Weights of a small GPT-style language model, trained from scratch on English Wikipedia.
Size: 13 layers, width 192, 3 heads of 64, vocabulary 602, 6.22M parameters.
Training: a variant of Adam for these matrices, 130M tokens, 7935 steps.
Each number is 200 + 30 x the weight over its row's rms, rounded and kept within 0 to 999. Layers, rows and columns count from 0. The size before them is the row's rms in percent of the matrix's.

# gate: layer 3 MLP gate, 512x192, rms 0.115, rows 1-14, columns 160-191
# up: layer 3 MLP up, 512x192, rms 0.116, rows 1-13, columns 160-191
# down: layer 3 MLP down (transposed), 512x192, rms 0.0893, rows 1-13, columns 160-191
gate1,096,159,167,123,247,181,236,182,261,161,225,166,228,177,170,241,202,171,233,157,151,151,169,178,181,205,234,207,182,211,246,196,220
up1,101,194,178,203,216,249,229,181,199,218,133,176,223,205,201,239,165,174,218,131,219,171,238,173,187,129,195,172,225,210,154,209,220
down1,101,217,220,248,224,229,219,204,208,193,188,228,132,165,212,206,153,192,217,179,146,157,186,173,194,214,180,174,175,195,228,174,208
gate2,095,245,180,216,211,225,171,207,201,179,197,166,169,205,173,170,219,151,198,140,197,253,144,234,237,256,212,189,212,193,218,186,232
up2,095,189,230,188,210,210,193,216,177,152,199,216,189,209,208,175,218,166,264,211,139,222,213,219,212,127,193,222,187,180,241,238,187
down2,093,189,177,199,213,171,193,191,238,268,193,131,175,181,178,140,136,134,222,186,148,147,192,222,180,208,244,196,184,199,190,222,189
gate3,097,202,202,243,222,180,164,204,190,190,190,222,244,184,190,193,184,188,178,192,206,238,218,221,182,192,236,194,211,223,239,207,238
up3,095,161,268,178,205,160,207,202,240,162,255,199,223,175,175,187,179,221,174,217,152,129,168,128,236,180,203,240,205,253,208,192,194
down3,095,250,197,255,215,163,175,158,212,271,207,187,205,214,225,166,230,223,237,202,197,221,216,183,248,179,156,181,205,263,184,203,237
gate4,098,209,236,193,202,192,227,249,156,205,220,234,177,211,234,133,233,169,212,168,121,275,202,162,186,224,176,188,206,211,185,194,250
up4,096,180,213,195,205,176,169,246,204,193,178,167,177,208,223,234,222,218,179,209,257,191,227,189,168,205,194,231,209,215,175,190,173
down4,098,222,181,192,184,202,172,227,189,226,172,178,219,205,232,197,173,179,184,200,211,192,214,257,194,171,165,182,250,181,201,185,219
gate5,101,222,169,221,203,177,182,247,185,221,178,260,192,239,173,222,161,227,224,199,167,181,178,226,146,259,250,218,182,193,265,209,207
up5,099,210,252,201,194,182,224,188,180,183,247,187,155,152,153,243,203,178,175,214,184,183,217,191,208,262,167,240,224,233,163,153,187
down5,098,221,196,156,173,189,181,263,248,218,185,197,176,217,185,233,240,162,142,236,196,227,211,176,181,136,215,192,162,215,209,222,236
gate6,102,225,212,200,183,173,190,227,210,155,192,234,208,182,205,232,186,150,185,157,212,162,128,207,227,237,195,193,229,235,247,226,244
up6,105,212,167,140,173,177,178,169,209,195,215,233,209,246,245,183,219,175,230,196,242,217,187,191,198,172,206,183,204,208,220,161,149
down6,103,198,248,208,206,210,152,246,194,201,241,246,247,238,213,255,231,186,177,229,144,241,168,184,239,238,178,211,178,187,156,179,198
gate7,099,191,217,199,236,193,160,169,226,184,261,225,214,218,234,210,203,257,128,130,161,204,196,196,151,182,152,221,255,153,193,212,182
up7,102,242,170,191,158,193,188,152,259,179,241,120,134,192,212,161,246,196,188,191,216,220,267,228,199,218,236,209,261,220,233,273,192
down7,101,189,178,234,195,191,232,206,235,164,240,208,170,237,262,187,203,143,239,206,214,228,141,210,164,208,194,179,162,184,252,236,200
gate8,102,189,221,171,200,184,219,143,165,229,153,260,215,187,224,206,168,187,205,226,191,225,187,205,192,210,194,157,235,212,174,212,235
up8,098,200,241,206,210,215,231,203,217,204,251,201,176,216,144,153,176,165,175,214,238,176,179,164,273,215,243,222,189,239,212,191,194
down8,098,164,201,216,212,236,194,196,227,212,198,204,182,206,190,192,182,234,197,188,204,118,196,181,219,257,147,175,215,180,170,207,126
gate9,094,150,217,190,244,206,193,175,200,178,196,191,171,198,244,184,198,216,161,204,222,170,140,179,187,179,176,190,232,192,252,284,169
up9,098,197,159,210,256,184,223,197,233,195,250,227,184,191,208,234,214,182,196,188,186,153,185,150,184,205,192,213,222,193,228,173,149
down9,096,196,188,266,232,257,239,152,212,181,187,219,226,204,232,198,175,209,222,206,197,188,177,207,209,239,239,171,146,167,189,217,198
gate10,098,161,199,253,255,198,164,186,250,211,181,163,236,186,234,217,151,214,191,160,138,228,162,162,161,190,218,179,190,195,173,230,252
up10,102,186,197,192,215,198,124,165,175,213,275,190,239,155,157,185,175,203,202,220,197,155,237,176,171,178,220,179,193,195,218,184,177
down10,100,156,135,210,186,180,222,192,239,185,173,226,210,226,194,186,219,214,224,234,185,156,228,182,199,235,137,180,185,208,200,218,176
gate11,098,179,141,173,224,211,163,196,201,170,186,190,249,190,160,177,186,206,220,156,150,239,244,166,239,202,177,194,241,240,211,222,265
up11,095,198,231,235,196,257,189,192,234,156,219,211,180,184,142,190,180,151,138,181,153,195,162,202,203,180,168,139,219,136,185,251,230
down11,096,210,186,212,175,223,244,240,157,190,222,226,199,170,161,160,195,214,178,260,200,165,198,178,261,173,207,203,235,163,177,178,197
gate12,096,207,242,140,182,158,204,216,243,225,168,148,220,179,218,154,179,135,164,143,204,233,186,245,118,198,209,150,140,194,201,273,215
up12,100,245,177,182,210,231,241,182,201,211,234,208,225,157,202,190,221,121,208,249,220,211,189,241,229,220,211,143,207,224,205,206,199
down12,097,234,144,182,202,288,169,201,251,168,179,179,162,197,230,198,211,96,168,216,193,203,142,148,209,155,217,224,282,192,228,168,173
gate13,101,217,142,191,229,244,170,176,161,183,225,232,174,190,279,195,155,198,224,172,180,204,227,189,166,188,188,177,229,225,218,205,190
up13,104,163,169,214,194,251,184,206,231,202,224,248,221,217,192,178,252,212,185,201,171,239,161,211,231,211,227,159,219,249,204,119,141
down13,103,254,263,232,232,200,125,170,200,201,127,231,205,183,178,193,217,190,219,166,227,173,177,134,179,204,196,172,202,166,204,230,184
gate14,104,234,163,174,240,146,219,256,225,190,165,223,219,262,173,144,229,199,204,218,190,207,158,151,224,189,187,197,147,236,202,245,246